python train.py --d_model=384 --n_kv_head=1 --norm_place="pre" --parallel_block=false --init_std_qkv=0.022 --lr_mult_o=0.86 --decay_fraction=0.875 --decay_shape="sqrt" --doc_mask=false --steps=4701
Each number is 200 + 30 x the weight over its row's rms, rounded and kept within 0 to 999. Layers, rows and columns count from 0. The size before them is the row's rms in percent of the matrix's.

# layer 5 MLP gate, 512x384, rms 0.152, rows 309-327, columns 128-255
102,188,200,173,209,252,189,193,163,199,252,189,160,202,178,179,206,230,169,225,228,245,221,187,239,236,240,243,191,244,187,203,201,211,200,165,144,231,174,240,186,211,249,209,245,208,181,252,186,182,200,175,181,169,254,200,245,160,228,247,220,185,201,144,190,119,189,179,198,230,204,237,268,192,205,200,223,171,219,236,208,209,213,253,200,155,173,224,160,196,228,239,173,229,177,188,206,189,187,208,194,191,212,179,239,138,167,210,214,158,166,177,159,170,162,197,210,251,220,247,174,164,219,229,254,177,202,218,177
097,169,187,257,245,172,212,216,203,189,188,169,184,230,216,170,194,159,196,174,221,224,253,191,164,163,177,173,187,172,188,253,154,235,210,223,203,121,201,220,186,197,224,211,218,269,197,215,193,205,233,200,193,233,208,193,197,204,211,185,210,171,181,205,232,244,146,158,256,211,248,199,202,258,188,198,185,231,226,173,151,214,257,193,201,186,160,194,190,216,195,150,218,179,212,161,149,163,189,201,172,229,187,256,200,175,194,173,196,236,170,232,188,173,182,197,162,190,229,205,192,167,141,187,166,215,222,216,164
099,215,150,174,216,205,187,190,196,161,220,206,232,228,236,146,170,163,171,236,181,208,191,212,241,190,229,218,224,215,152,202,193,251,207,158,229,170,193,150,169,204,264,94,253,182,191,262,188,254,224,203,180,254,234,119,186,219,216,156,160,247,178,209,170,182,258,184,211,183,194,212,193,239,204,211,155,224,197,148,174,190,169,209,177,240,179,236,169,204,216,241,243,221,177,265,207,226,242,201,288,158,234,217,187,217,197,229,168,213,206,156,231,218,194,199,216,228,219,213,218,209,182,233,225,170,142,229,240
102,180,104,220,224,149,211,168,152,203,229,131,150,185,219,250,226,223,327,211,182,170,195,192,230,152,149,197,132,175,178,202,199,219,171,242,166,202,205,190,174,192,214,178,208,180,247,213,240,220,195,198,201,221,209,208,211,190,235,213,200,184,181,207,229,202,182,207,226,199,225,208,221,197,212,198,200,217,171,183,225,192,213,223,222,172,214,198,200,156,200,265,232,154,232,216,197,225,184,160,196,228,212,156,211,181,194,185,152,260,190,182,239,200,216,209,223,147,145,175,204,223,216,192,188,197,207,191,201
102,152,169,210,160,220,193,209,197,215,183,199,202,212,201,232,185,196,112,206,181,207,185,196,205,222,183,226,220,221,183,125,199,179,206,224,214,210,225,182,126,200,192,193,198,119,141,172,172,199,205,182,173,173,142,166,193,225,255,203,165,227,216,185,235,220,162,161,209,197,248,227,195,212,181,171,256,166,194,245,268,179,174,151,193,183,133,201,225,228,159,207,177,210,185,184,214,232,207,216,244,198,196,217,179,154,246,289,194,199,233,197,189,192,217,234,215,231,206,186,233,178,198,184,204,201,225,161,229
099,228,238,205,227,199,238,257,186,219,173,201,197,186,233,161,217,233,213,160,228,209,202,212,186,218,182,152,240,251,207,193,192,213,199,226,169,196,176,189,260,177,209,201,212,187,161,210,144,202,235,224,129,257,239,206,248,193,168,226,220,175,176,143,180,196,210,195,232,193,209,172,200,165,183,175,216,172,186,178,229,192,234,188,134,185,214,180,210,211,212,198,218,212,147,228,233,174,204,176,242,189,179,183,184,156,181,281,197,200,147,157,162,130,211,186,164,235,175,140,184,242,211,180,235,201,182,189,219
090,210,241,217,226,229,209,143,185,162,232,173,181,215,143,201,199,185,110,206,227,232,244,206,185,235,187,180,187,261,211,187,188,237,229,168,188,206,199,205,131,145,225,153,198,265,209,215,181,127,183,205,204,214,211,226,189,185,188,156,257,191,159,197,235,180,251,187,179,181,196,187,205,243,209,232,157,185,190,202,235,156,196,182,219,264,206,242,228,106,170,239,193,214,192,179,200,199,183,142,215,289,209,239,233,206,167,247,219,209,165,233,196,221,208,193,232,184,167,211,246,166,247,209,242,171,199,233,168
100,229,173,145,218,181,196,186,193,215,174,200,201,206,232,206,179,201,189,206,239,202,212,244,177,200,201,203,156,184,213,215,158,213,222,187,184,256,234,253,186,230,222,153,181,143,176,191,192,240,185,136,160,213,212,167,142,223,193,271,187,182,178,194,205,182,193,179,198,192,176,180,210,187,145,255,213,208,205,222,223,224,137,188,256,203,172,215,191,171,250,172,151,202,138,240,209,203,193,225,179,209,207,188,178,178,211,143,182,189,196,132,183,187,177,211,190,149,165,201,314,189,152,156,191,194,158,188,235
104,175,191,207,177,157,215,154,184,205,221,191,237,189,170,226,210,263,202,182,197,153,194,237,157,164,182,207,192,198,217,207,209,186,159,180,143,262,181,189,181,253,160,185,210,179,213,169,241,209,218,196,200,185,197,191,199,185,202,206,257,184,243,224,200,188,173,208,246,187,231,183,175,143,255,147,255,210,179,180,175,212,170,171,208,191,181,206,213,127,230,140,229,135,153,236,190,193,188,240,188,246,234,202,152,241,183,194,185,219,196,235,208,190,221,161,217,228,228,196,189,182,105,186,160,276,243,200,173
099,203,173,210,267,161,151,220,213,210,191,215,154,199,197,198,190,198,227,202,243,186,183,229,162,184,196,240,159,159,244,145,199,241,183,173,188,195,206,203,176,198,183,185,188,167,198,175,197,199,169,205,173,178,168,191,208,223,214,231,183,182,205,206,229,206,195,209,215,210,187,199,189,201,137,232,190,201,192,190,217,119,193,153,206,203,158,211,244,150,246,201,210,143,185,259,165,204,227,196,188,232,233,235,177,210,187,162,194,178,194,161,171,242,164,187,193,179,230,240,208,183,214,188,130,199,182,252,222
102,182,177,172,192,212,220,206,184,243,174,235,265,207,165,183,225,237,209,164,182,192,170,251,229,204,186,221,251,159,233,179,236,232,229,190,144,199,211,224,217,228,186,177,212,240,192,255,215,211,164,212,197,223,203,208,219,200,196,195,246,168,210,201,180,189,204,152,160,228,191,209,160,183,167,162,191,222,183,183,213,253,233,164,200,176,142,147,228,214,193,204,232,191,247,173,200,170,176,220,211,207,202,286,199,237,225,170,210,240,161,243,208,216,204,228,213,197,217,215,230,217,164,237,170,191,157,220,201
094,162,200,198,197,154,210,239,153,196,172,224,177,181,184,209,180,205,228,224,211,183,179,151,172,203,211,214,222,205,221,203,185,281,219,189,215,170,163,184,209,167,160,176,205,181,219,104,217,178,232,205,190,235,200,217,229,164,203,198,186,167,157,218,208,213,276,211,181,230,199,240,213,215,231,222,190,224,214,173,185,162,231,203,223,193,185,219,126,224,178,220,241,201,179,246,211,181,224,148,194,168,219,254,164,221,262,287,199,181,168,211,235,164,199,226,219,148,175,221,266,230,247,170,208,180,250,237,164
100,227,203,227,195,147,253,192,191,221,186,214,200,229,167,175,193,186,170,222,220,218,188,173,170,169,178,249,136,215,172,187,198,237,185,171,203,204,170,230,234,196,229,212,214,181,211,196,176,206,211,211,221,188,230,194,251,223,252,189,147,223,222,225,119,224,194,187,207,209,221,206,262,181,164,209,216,175,187,221,206,237,261,193,190,203,189,175,219,203,212,195,192,209,268,232,191,148,260,149,246,206,226,225,204,164,221,239,190,213,186,218,213,170,188,207,198,249,212,159,224,230,191,188,243,161,186,186,177
100,185,228,223,191,217,176,228,270,174,191,200,190,194,197,172,170,214,151,200,152,200,212,184,207,191,171,212,197,224,168,176,170,200,211,231,223,220,142,201,232,206,243,227,203,229,215,170,224,161,185,194,225,149,215,203,210,222,244,226,191,257,213,229,135,232,223,215,211,194,161,210,204,162,184,201,182,222,158,177,241,224,145,124,249,214,172,233,187,207,214,220,175,249,246,253,228,251,165,202,211,208,281,169,179,202,229,214,137,245,202,175,188,181,184,207,206,178,217,235,198,188,152,215,169,174,188,200,202
099,186,197,280,221,240,199,243,150,185,173,158,184,167,149,235,189,198,221,192,221,206,230,236,226,243,152,234,185,232,260,222,212,176,213,222,225,188,244,199,136,205,165,173,177,159,166,181,210,248,177,200,200,209,228,231,142,198,196,149,236,146,196,159,224,163,170,177,232,198,175,212,224,259,207,173,247,204,213,149,228,167,210,261,219,173,196,179,211,189,148,188,202,185,189,208,214,209,179,201,160,215,179,164,190,212,222,214,208,177,219,253,196,221,217,233,236,139,207,251,196,216,148,217,200,192,192,203,198
110,210,184,247,200,208,178,219,205,171,162,156,155,189,202,173,212,117,217,205,190,193,197,163,249,195,198,240,202,172,243,167,220,217,245,224,171,180,174,176,197,220,222,205,155,246,161,138,223,170,232,206,206,212,196,171,202,153,201,229,198,205,191,172,180,140,189,216,153,249,237,148,194,191,182,177,213,208,234,240,178,222,213,194,209,214,147,164,168,139,236,205,197,196,237,208,165,246,196,211,228,248,160,214,234,167,203,186,161,216,215,197,246,208,175,276,211,222,210,195,202,167,203,180,238,213,193,198,183
105,202,193,193,218,182,225,175,233,197,247,182,147,196,140,206,218,202,124,232,211,201,196,247,210,209,171,198,241,197,220,245,186,211,244,249,228,243,195,191,212,213,195,177,206,203,215,210,195,213,172,202,205,203,177,192,154,195,167,189,190,228,122,154,234,208,170,188,213,276,140,170,209,199,167,171,144,222,178,217,141,145,178,239,207,197,214,222,154,211,268,179,163,198,202,143,255,197,272,201,139,183,214,284,178,102,163,266,184,233,181,228,170,227,202,234,186,222,182,204,166,186,172,237,201,225,193,210,227
095,196,172,242,199,161,184,195,184,241,209,225,250,168,200,205,187,201,211,156,194,194,201,207,199,162,194,183,180,263,238,205,238,185,177,200,245,185,187,197,227,217,171,169,167,189,212,201,242,228,258,209,256,186,208,157,146,198,260,171,206,245,172,200,217,206,165,218,200,240,160,218,180,156,217,225,245,204,192,240,174,208,196,209,167,154,179,109,195,217,218,195,227,227,191,202,207,189,212,210,196,261,172,183,193,176,200,202,185,230,203,188,199,236,175,194,209,214,245,203,170,209,168,160,132,231,155,216,125
105,191,210,253,230,240,198,241,212,175,201,183,194,198,152,146,188,175,195,219,239,151,158,202,240,199,241,220,166,225,210,177,235,197,189,169,198,171,214,212,199,248,170,177,168,190,200,228,217,182,216,165,189,171,186,203,197,177,219,224,265,171,199,203,174,176,157,190,213,231,149,226,178,249,263,189,239,144,207,197,196,138,161,161,187,200,227,178,209,172,183,214,205,216,244,153,176,210,216,215,200,166,230,214,233,189,229,210,224,201,188,213,232,229,155,179,140,208,207,209,231,218,151,196,207,174,232,250,191
# layer 5 MLP up, 512x384, rms 0.166, rows 309-326, columns 128-255
103,201,193,178,159,222,186,179,169,237,229,189,195,201,200,218,196,240,247,241,251,235,173,164,215,236,197,229,185,184,222,163,179,167,187,215,234,196,231,195,180,188,190,249,218,193,248,182,220,199,204,204,204,213,256,194,205,195,240,177,202,195,219,168,189,222,239,174,207,213,202,170,189,198,188,201,202,205,192,201,179,180,131,135,189,182,210,159,226,228,134,263,189,189,181,176,199,194,229,203,201,252,206,267,189,181,210,213,212,230,203,193,230,197,281,211,216,222,209,268,222,199,150,203,225,206,126,190,202
107,145,241,199,204,208,188,235,217,187,185,167,195,243,190,211,195,214,206,198,210,238,192,160,214,195,167,227,226,162,269,181,144,217,226,232,263,153,224,208,185,210,197,195,210,242,220,193,234,172,203,200,250,169,207,204,187,219,178,154,220,211,191,166,228,187,200,211,191,236,186,175,187,164,175,262,148,206,199,177,202,130,177,191,210,208,213,204,156,218,181,198,194,192,213,162,239,236,182,258,207,212,222,247,197,216,219,199,264,181,217,212,208,166,214,160,131,191,194,227,224,138,150,175,176,213,186,198,243
100,243,216,200,171,141,150,231,190,149,215,199,234,176,217,203,232,212,199,167,185,186,204,256,221,193,215,195,202,192,190,143,231,240,180,177,235,218,138,129,218,195,238,184,149,227,184,208,192,207,167,198,217,224,205,152,234,201,217,161,180,185,208,219,225,179,256,166,219,227,205,174,219,209,157,226,226,194,148,206,178,234,230,218,169,181,183,193,158,227,169,207,230,169,217,163,156,164,198,174,202,182,171,204,234,165,141,215,219,209,238,270,185,203,139,146,162,198,207,185,168,176,204,235,191,187,139,239,130
099,163,187,227,236,256,197,222,161,213,189,256,212,148,188,201,218,209,168,141,218,228,221,150,168,238,251,183,194,184,222,204,190,199,249,216,202,199,200,178,164,187,253,114,243,194,231,218,229,246,211,232,226,199,182,202,205,213,179,212,203,243,260,137,195,166,197,206,225,170,156,220,212,216,255,205,235,193,176,189,279,188,222,224,213,209,238,146,186,250,223,193,179,203,174,200,236,212,224,209,208,165,143,171,195,184,190,136,260,165,195,217,227,198,243,174,136,181,247,228,168,168,187,220,198,200,190,197,175
103,246,209,200,271,199,205,174,201,247,173,197,200,234,214,146,198,223,191,186,141,153,174,205,206,215,193,164,142,170,245,164,202,276,231,184,204,127,228,211,251,169,196,256,219,229,211,200,215,165,172,198,172,258,209,202,217,191,150,123,202,237,221,184,237,199,164,178,222,255,162,195,233,253,229,177,186,199,122,165,200,224,188,148,201,204,201,192,230,182,211,178,275,219,165,217,220,166,211,182,149,231,187,171,200,211,202,204,226,159,193,205,172,224,213,172,181,138,221,172,176,211,219,208,185,190,142,183,225
102,145,210,207,172,140,186,207,224,187,204,201,170,230,196,172,182,237,152,204,194,214,139,172,206,166,241,239,162,209,176,214,200,127,214,189,214,191,175,164,231,168,225,242,171,152,229,221,162,202,170,255,270,191,116,209,121,233,196,189,155,139,211,135,193,218,182,199,191,220,239,172,253,210,176,127,171,201,197,204,191,209,206,208,159,207,208,192,209,186,190,215,177,183,234,151,190,204,199,182,172,154,224,254,185,145,228,199,141,212,231,211,183,175,214,184,237,215,188,224,190,220,220,174,167,169,240,185,145
094,206,223,247,142,207,175,170,213,147,176,168,222,192,187,187,201,244,205,207,204,226,225,214,188,173,166,160,222,227,248,230,169,191,226,153,230,161,155,226,209,187,204,205,155,230,185,226,168,201,159,191,216,185,196,181,184,186,236,201,240,194,191,208,166,179,212,244,213,191,174,185,153,145,153,204,193,277,208,342,199,214,203,197,214,150,219,193,170,171,193,210,192,262,263,171,181,146,208,190,237,244,202,232,205,220,178,247,203,223,189,213,190,225,177,177,221,224,193,195,225,225,238,253,187,172,258,200,245
084,221,224,181,224,181,259,258,104,181,190,227,140,217,175,246,240,198,206,146,182,143,211,210,233,237,131,213,224,173,212,150,234,177,151,199,210,241,224,210,227,185,177,185,199,210,227,231,185,212,236,207,202,198,204,207,223,208,164,189,264,177,211,182,184,212,195,252,189,212,242,194,213,156,240,182,207,170,229,202,172,256,213,210,154,214,188,188,160,246,213,168,226,196,215,157,179,167,174,222,237,209,194,178,182,219,212,153,160,219,194,254,200,200,175,192,242,200,199,179,197,171,247,232,224,222,222,252,166
106,135,283,196,199,240,204,155,241,281,167,217,202,178,199,206,182,213,170,261,226,163,156,204,197,158,177,155,168,222,224,198,182,204,164,248,191,214,210,254,205,208,193,229,187,158,206,199,261,195,200,223,205,168,209,194,213,171,208,200,208,210,177,167,223,183,153,212,208,215,190,242,241,192,210,200,216,193,222,153,199,216,161,243,214,161,247,237,175,198,158,215,229,173,175,201,241,216,230,239,161,198,225,168,185,209,180,145,192,241,194,225,227,187,197,208,208,175,194,151,203,205,232,163,193,179,216,234,163
099,193,191,195,197,214,252,190,194,196,147,224,246,187,169,248,192,206,188,203,189,157,245,197,203,235,188,196,208,234,188,238,185,206,282,194,146,177,164,179,222,186,156,210,172,260,190,201,227,172,236,214,218,225,198,286,167,222,186,130,208,167,245,196,133,204,234,206,175,158,168,231,168,192,226,204,205,181,172,191,206,238,188,200,195,195,219,254,154,194,194,192,236,240,183,216,228,199,216,181,165,193,171,154,220,196,190,239,233,224,191,245,192,173,187,126,146,238,224,207,220,214,251,174,235,227,193,160,190
099,215,178,197,198,183,170,160,245,238,177,234,207,203,167,229,204,162,181,224,237,220,252,195,225,248,204,181,117,155,183,232,209,190,123,160,187,164,167,233,160,172,199,197,229,245,170,185,168,166,254,166,138,262,195,224,207,201,177,142,165,196,223,171,171,207,160,222,227,191,210,234,237,215,212,232,185,254,181,156,210,201,205,226,179,155,194,162,253,230,199,158,222,171,169,226,211,204,232,218,206,181,225,189,198,174,177,217,213,194,218,169,187,249,179,187,107,167,184,194,152,162,142,194,280,251,195,156,238
093,183,233,173,206,235,204,220,207,195,178,205,211,210,205,175,132,196,154,229,216,209,221,205,203,254,217,174,232,231,190,158,215,282,256,249,228,199,182,214,238,225,171,201,215,176,241,194,118,166,234,190,207,230,232,257,162,198,256,220,239,214,211,234,211,168,221,176,199,227,222,234,198,234,196,217,166,220,206,241,227,180,174,227,212,228,246,215,240,166,181,176,227,187,202,209,219,184,190,199,274,237,175,188,214,152,213,180,205,242,210,137,218,170,210,218,193,174,176,210,214,227,219,144,196,172,246,197,166
096,193,161,176,220,225,186,174,190,201,196,203,206,214,191,223,203,207,179,139,197,210,225,213,268,238,170,167,196,247,188,208,208,170,213,211,215,183,224,218,197,182,187,233,203,217,206,154,205,255,177,277,189,197,237,234,198,181,163,199,171,193,186,198,140,199,167,211,190,140,154,150,198,219,248,192,228,234,140,180,229,188,235,197,193,210,182,165,228,206,211,191,189,207,211,241,189,208,181,210,168,200,205,201,159,179,216,177,192,208,251,188,192,176,217,218,207,190,200,242,197,193,196,234,119,250,245,242,221
092,169,217,232,181,207,152,184,237,163,203,175,191,222,179,215,223,193,182,197,176,207,136,193,207,178,203,227,184,178,206,189,198,145,249,186,236,207,182,221,210,237,200,229,214,194,254,169,167,136,188,130,182,133,182,244,167,249,203,202,192,244,199,136,196,187,229,175,245,246,226,248,186,162,171,108,196,173,195,186,222,212,133,211,211,226,154,135,201,210,201,166,199,228,258,187,178,211,172,179,189,184,237,201,187,204,191,169,224,276,182,171,218,166,206,188,152,246,202,188,159,215,199,219,202,181,189,196,163
105,185,187,222,129,238,187,164,178,210,206,222,201,215,150,219,186,234,254,149,236,235,236,196,213,254,210,232,186,225,177,232,152,203,206,219,204,210,201,206,156,204,141,193,273,232,234,203,209,220,216,246,207,181,211,197,189,213,212,212,197,221,200,202,204,207,182,229,205,181,167,218,159,147,215,166,191,182,158,237,214,161,161,195,205,155,220,243,193,204,200,197,185,196,231,185,197,188,226,233,244,238,203,126,170,244,173,218,218,204,212,204,168,151,254,158,235,234,198,244,220,220,184,186,203,179,156,226,158
109,167,241,202,226,209,222,191,296,259,245,240,208,209,210,255,203,210,199,157,179,215,227,209,178,218,205,196,178,218,189,212,213,197,213,201,275,236,258,170,202,240,191,211,243,198,227,209,206,225,227,171,194,175,162,191,228,202,221,188,224,227,226,192,226,226,186,187,237,196,188,237,193,230,167,219,138,202,221,184,202,163,205,236,209,224,169,206,213,196,192,189,180,184,193,200,172,213,250,182,183,172,269,190,158,246,211,196,196,193,203,155,174,146,220,176,241,185,204,217,201,261,192,184,138,173,260,189,171
104,173,130,132,178,201,202,194,228,181,184,216,212,153,200,180,200,226,232,232,186,244,209,181,231,182,154,238,159,218,126,192,242,199,222,184,171,156,182,191,159,229,236,187,187,179,205,169,213,198,268,206,192,210,276,220,164,251,239,195,238,189,223,225,190,216,154,218,210,192,256,208,254,202,200,212,241,183,273,200,245,208,169,179,193,167,195,176,185,183,185,219,209,178,189,222,188,205,168,188,147,219,226,148,223,216,169,164,232,171,277,115,154,111,218,208,215,214,199,184,259,210,209,199,200,198,244,217,198
096,176,196,178,218,202,130,151,207,186,180,181,206,203,220,216,176,203,176,237,217,212,177,226,254,202,216,184,190,232,156,170,205,199,177,249,216,245,198,200,156,190,154,184,220,191,241,229,175,188,184,202,206,176,152,214,186,189,199,128,149,214,181,156,218,189,191,167,217,217,189,149,179,223,195,254,182,235,217,221,236,201,205,174,171,190,223,207,278,209,146,227,195,189,191,195,212,183,214,171,195,157,190,203,234,250,188,215,220,201,209,201,122,202,234,226,201,175,231,250,225,252,225,183,208,203,171,195,178
# layer 5 MLP down (transposed), 512x384, rms 0.162, rows 309-326, columns 128-255
103,238,192,196,219,262,201,191,203,189,143,161,170,206,201,202,206,224,197,198,155,190,207,188,178,185,191,171,140,236,225,208,250,226,188,211,240,170,218,224,188,137,166,167,202,238,230,178,236,198,190,221,199,209,212,232,195,136,215,207,165,181,204,180,203,201,230,228,205,228,230,220,182,192,228,164,230,190,205,137,227,207,171,158,159,176,189,212,153,187,212,171,240,154,188,202,226,178,194,200,182,233,211,247,162,130,229,156,284,236,176,232,226,210,205,183,188,159,182,239,217,192,175,215,223,207,185,201,239
100,228,232,214,210,222,188,209,233,181,237,190,200,229,196,216,201,132,251,195,227,178,199,204,240,240,201,167,195,207,157,194,163,214,231,163,182,115,148,188,199,214,236,239,270,184,228,225,197,218,157,165,176,181,228,171,243,215,150,194,158,213,163,185,191,215,174,187,220,196,181,189,189,209,261,188,183,139,174,173,192,167,195,200,258,171,173,188,175,273,238,199,219,180,202,200,213,222,142,278,199,195,210,167,204,188,141,248,222,154,170,175,209,185,163,173,217,183,198,193,192,196,158,183,160,198,143,190,170
100,232,194,183,193,217,175,223,186,166,238,228,197,168,185,195,229,182,177,194,164,211,167,207,198,153,241,232,208,280,217,157,164,243,154,219,235,227,221,150,229,204,223,212,178,142,144,210,200,233,190,211,145,192,225,157,186,117,216,255,178,172,200,254,249,154,206,185,247,280,219,255,199,227,189,242,221,190,171,216,195,218,243,203,124,176,187,207,184,167,206,169,223,194,146,188,180,185,186,186,205,183,210,223,224,197,169,222,197,232,210,224,208,223,201,215,133,182,152,191,206,138,200,242,248,235,239,205,187
098,156,192,202,210,189,233,198,212,235,225,200,186,197,259,192,158,166,219,224,189,224,217,190,183,221,154,193,184,220,186,160,188,210,195,223,222,146,229,220,179,207,257,184,192,148,204,198,196,178,200,148,165,248,230,180,193,205,227,161,307,167,219,174,204,176,196,199,232,172,160,187,197,204,188,202,203,211,240,213,168,191,169,221,135,244,210,242,208,205,202,197,227,210,230,158,224,178,197,233,173,183,196,174,227,185,234,162,151,208,172,261,220,233,215,161,191,244,235,174,162,182,223,181,231,219,258,154,183
108,221,180,231,286,200,205,174,191,219,210,162,182,198,184,181,227,217,173,212,168,211,238,220,217,291,155,178,193,218,173,164,228,226,167,201,168,171,238,179,160,210,227,246,176,191,204,200,176,207,185,202,124,153,265,189,223,200,193,142,170,218,161,195,240,261,248,202,284,214,199,201,179,199,172,231,230,206,253,219,204,234,212,164,242,156,192,253,280,178,194,180,180,200,213,194,222,256,196,160,216,213,166,231,184,180,167,196,186,180,214,209,187,192,192,172,252,181,168,191,169,199,175,232,171,215,171,215,169
105,210,182,195,185,165,228,187,209,195,167,186,184,193,183,185,181,252,154,197,201,195,182,184,243,208,209,244,208,241,268,216,223,202,152,155,201,159,192,191,174,196,230,186,174,201,226,166,216,206,194,162,174,227,213,173,209,180,149,203,162,219,245,184,201,233,215,165,190,230,234,193,169,215,262,194,199,213,223,185,200,261,214,215,185,250,177,249,204,190,250,191,213,186,219,185,200,185,198,192,233,222,243,216,190,251,232,158,146,232,242,203,212,210,155,191,244,185,200,220,222,225,197,207,227,245,240,184,138
104,182,200,200,246,190,260,216,174,245,180,225,222,178,198,182,218,162,269,169,222,202,211,206,200,240,215,227,203,183,187,182,235,155,148,243,190,139,204,179,233,144,206,240,182,165,217,187,245,180,207,240,172,213,174,247,154,233,231,250,157,207,237,184,164,195,202,218,176,152,184,226,264,211,173,204,198,233,169,182,203,212,224,185,212,219,162,217,205,215,167,205,168,166,178,220,206,199,191,225,173,160,255,161,188,171,207,189,169,194,203,208,146,181,250,154,169,156,206,288,162,161,205,148,184,191,182,163,201
097,240,234,209,218,181,189,210,164,222,213,198,149,201,233,229,189,214,161,192,162,153,177,276,202,270,185,237,200,206,194,199,180,180,203,148,170,200,208,184,216,198,219,234,176,201,159,199,225,154,231,197,195,179,219,212,194,210,205,166,207,252,209,213,242,169,216,264,203,204,162,219,200,163,225,121,171,215,136,212,183,131,242,211,215,227,216,210,192,205,211,225,240,181,157,185,124,240,228,177,143,239,180,224,164,196,130,187,205,157,214,184,191,224,213,202,161,221,274,163,225,187,201,193,210,227,251,239,218
107,177,211,211,198,223,199,132,215,252,143,242,167,199,201,187,166,256,174,241,187,206,203,214,208,162,166,211,264,199,275,186,154,175,156,230,207,229,213,219,247,191,157,197,138,155,217,229,233,208,161,254,205,165,159,214,195,247,200,225,214,202,198,277,129,244,205,175,237,203,206,204,227,184,187,186,199,192,170,238,170,218,171,193,223,206,168,151,224,182,212,221,216,210,154,240,130,203,201,229,211,225,228,194,189,198,210,170,208,240,188,248,203,202,181,229,157,155,176,226,209,239,207,219,251,178,181,202,195
099,187,184,218,216,167,243,234,153,145,176,193,204,155,147,263,228,204,229,189,212,202,227,248,194,226,250,200,257,231,173,176,170,154,229,162,203,187,146,222,178,215,211,130,171,179,177,199,216,235,169,181,196,165,179,224,176,200,200,258,189,173,165,221,167,183,184,153,200,233,197,222,179,191,208,250,208,189,220,242,161,227,222,215,185,208,179,232,197,191,179,200,212,189,193,219,196,236,208,204,169,226,153,181,194,156,231,203,219,208,189,189,169,217,206,203,179,214,264,220,197,170,187,195,219,205,217,215,201
104,212,176,172,181,187,167,185,205,192,177,188,222,162,247,179,184,232,225,189,237,202,191,169,174,230,170,219,189,187,183,151,284,217,117,173,191,153,198,196,201,194,173,203,220,192,158,206,159,221,183,251,234,248,246,159,218,117,202,162,176,206,198,232,214,220,203,208,186,217,180,171,186,213,235,200,192,212,200,145,232,173,202,203,162,197,175,149,163,217,205,170,198,180,188,216,151,208,117,194,203,200,151,211,221,215,170,186,193,211,183,180,167,209,200,179,163,234,159,187,256,126,154,222,226,195,215,175,182
097,236,239,186,206,213,237,244,191,173,168,221,178,256,194,187,185,248,123,189,182,174,191,237,225,234,200,223,203,215,175,224,190,200,167,190,168,215,227,221,203,218,252,212,185,200,180,126,259,253,214,116,218,146,193,231,287,201,239,184,190,202,226,192,179,236,130,208,212,177,208,177,205,273,204,177,185,170,246,224,170,174,152,203,211,227,190,198,134,240,220,250,214,184,215,235,214,244,203,224,171,229,213,225,170,133,188,187,187,163,251,195,222,221,185,192,153,205,212,175,227,230,223,157,205,230,191,207,155
096,203,203,211,175,195,149,177,229,176,159,188,198,195,201,194,174,223,235,249,215,131,190,201,183,212,171,231,162,181,223,166,194,194,187,214,163,171,201,269,215,269,145,221,214,203,212,248,223,194,185,147,170,154,149,193,219,175,167,183,228,241,185,230,238,218,204,181,187,189,201,154,189,149,172,196,214,175,259,203,201,107,216,162,196,222,196,164,217,169,246,200,234,186,244,159,214,195,183,193,180,211,188,212,253,240,173,205,181,184,213,230,187,224,207,222,171,188,160,245,258,179,227,226,224,178,168,209,252
093,225,179,192,197,188,247,218,155,251,186,228,180,216,158,235,158,234,195,187,238,182,209,191,224,220,226,183,244,199,211,219,238,193,150,190,195,188,235,173,158,208,184,203,193,214,160,232,213,247,214,257,206,261,224,191,242,196,189,213,239,197,194,156,231,201,179,197,189,172,206,131,210,225,211,236,182,190,246,218,172,156,245,226,177,160,230,198,197,160,194,234,198,148,165,157,185,169,254,194,192,193,169,213,217,200,191,184,210,99,192,244,200,205,189,197,213,184,183,201,213,193,176,192,229,233,207,206,224
103,150,172,177,181,177,208,241,173,256,196,230,164,198,165,147,175,164,186,222,233,196,158,183,194,219,294,203,192,256,167,190,225,175,163,248,199,212,200,223,229,228,145,204,145,180,193,215,155,196,190,227,215,114,203,197,157,222,218,186,266,198,207,210,233,245,210,205,175,260,215,210,233,169,237,245,203,170,178,144,196,142,200,213,134,144,173,258,212,187,196,184,191,202,199,165,189,206,242,164,182,212,142,130,209,250,169,151,226,200,184,248,135,185,230,135,175,231,202,196,207,172,223,220,210,204,184,199,230
098,171,185,228,199,179,228,203,161,285,224,203,238,217,225,215,217,227,202,221,224,207,152,213,241,217,211,211,255,164,231,201,179,228,186,270,142,164,166,238,227,153,206,206,172,209,213,182,240,192,180,185,152,199,247,246,166,244,136,168,220,215,224,207,216,220,167,201,189,175,204,220,185,208,178,227,180,207,175,166,214,182,150,157,201,235,174,127,208,221,218,230,209,217,182,181,242,165,240,264,210,206,241,213,231,181,210,187,185,207,197,134,182,245,226,195,187,126,171,162,189,143,197,166,240,185,172,205,193
101,210,198,234,242,276,258,225,229,166,173,226,215,191,206,162,131,215,200,197,142,232,202,152,202,173,189,169,167,205,147,169,205,209,210,195,232,229,190,243,163,220,233,163,202,170,197,241,178,219,195,182,199,177,232,195,184,160,217,268,202,208,241,208,166,202,209,187,197,157,234,203,175,187,121,203,213,125,221,161,194,197,208,201,115,205,220,160,216,200,174,219,196,199,189,206,176,200,195,157,223,247,151,188,249,215,199,177,213,187,211,204,188,210,219,226,188,243,216,234,168,237,247,196,211,193,235,245,188
097,164,196,185,248,168,197,211,278,263,173,207,196,223,220,196,196,232,201,228,213,224,210,159,204,245,195,239,241,212,202,206,209,211,245,162,162,184,196,193,181,200,183,173,198,178,215,158,178,214,210,233,175,207,172,219,223,171,246,224,192,191,233,139,171,214,198,155,240,210,205,196,216,231,187,214,172,203,165,173,231,166,196,192,202,177,190,291,199,198,215,188,209,255,198,230,176,228,213,162,228,185,168,285,198,193,222,223,221,217,201,200,230,222,231,172,223,183,181,174,227,172,157,164,180,190,191,204,187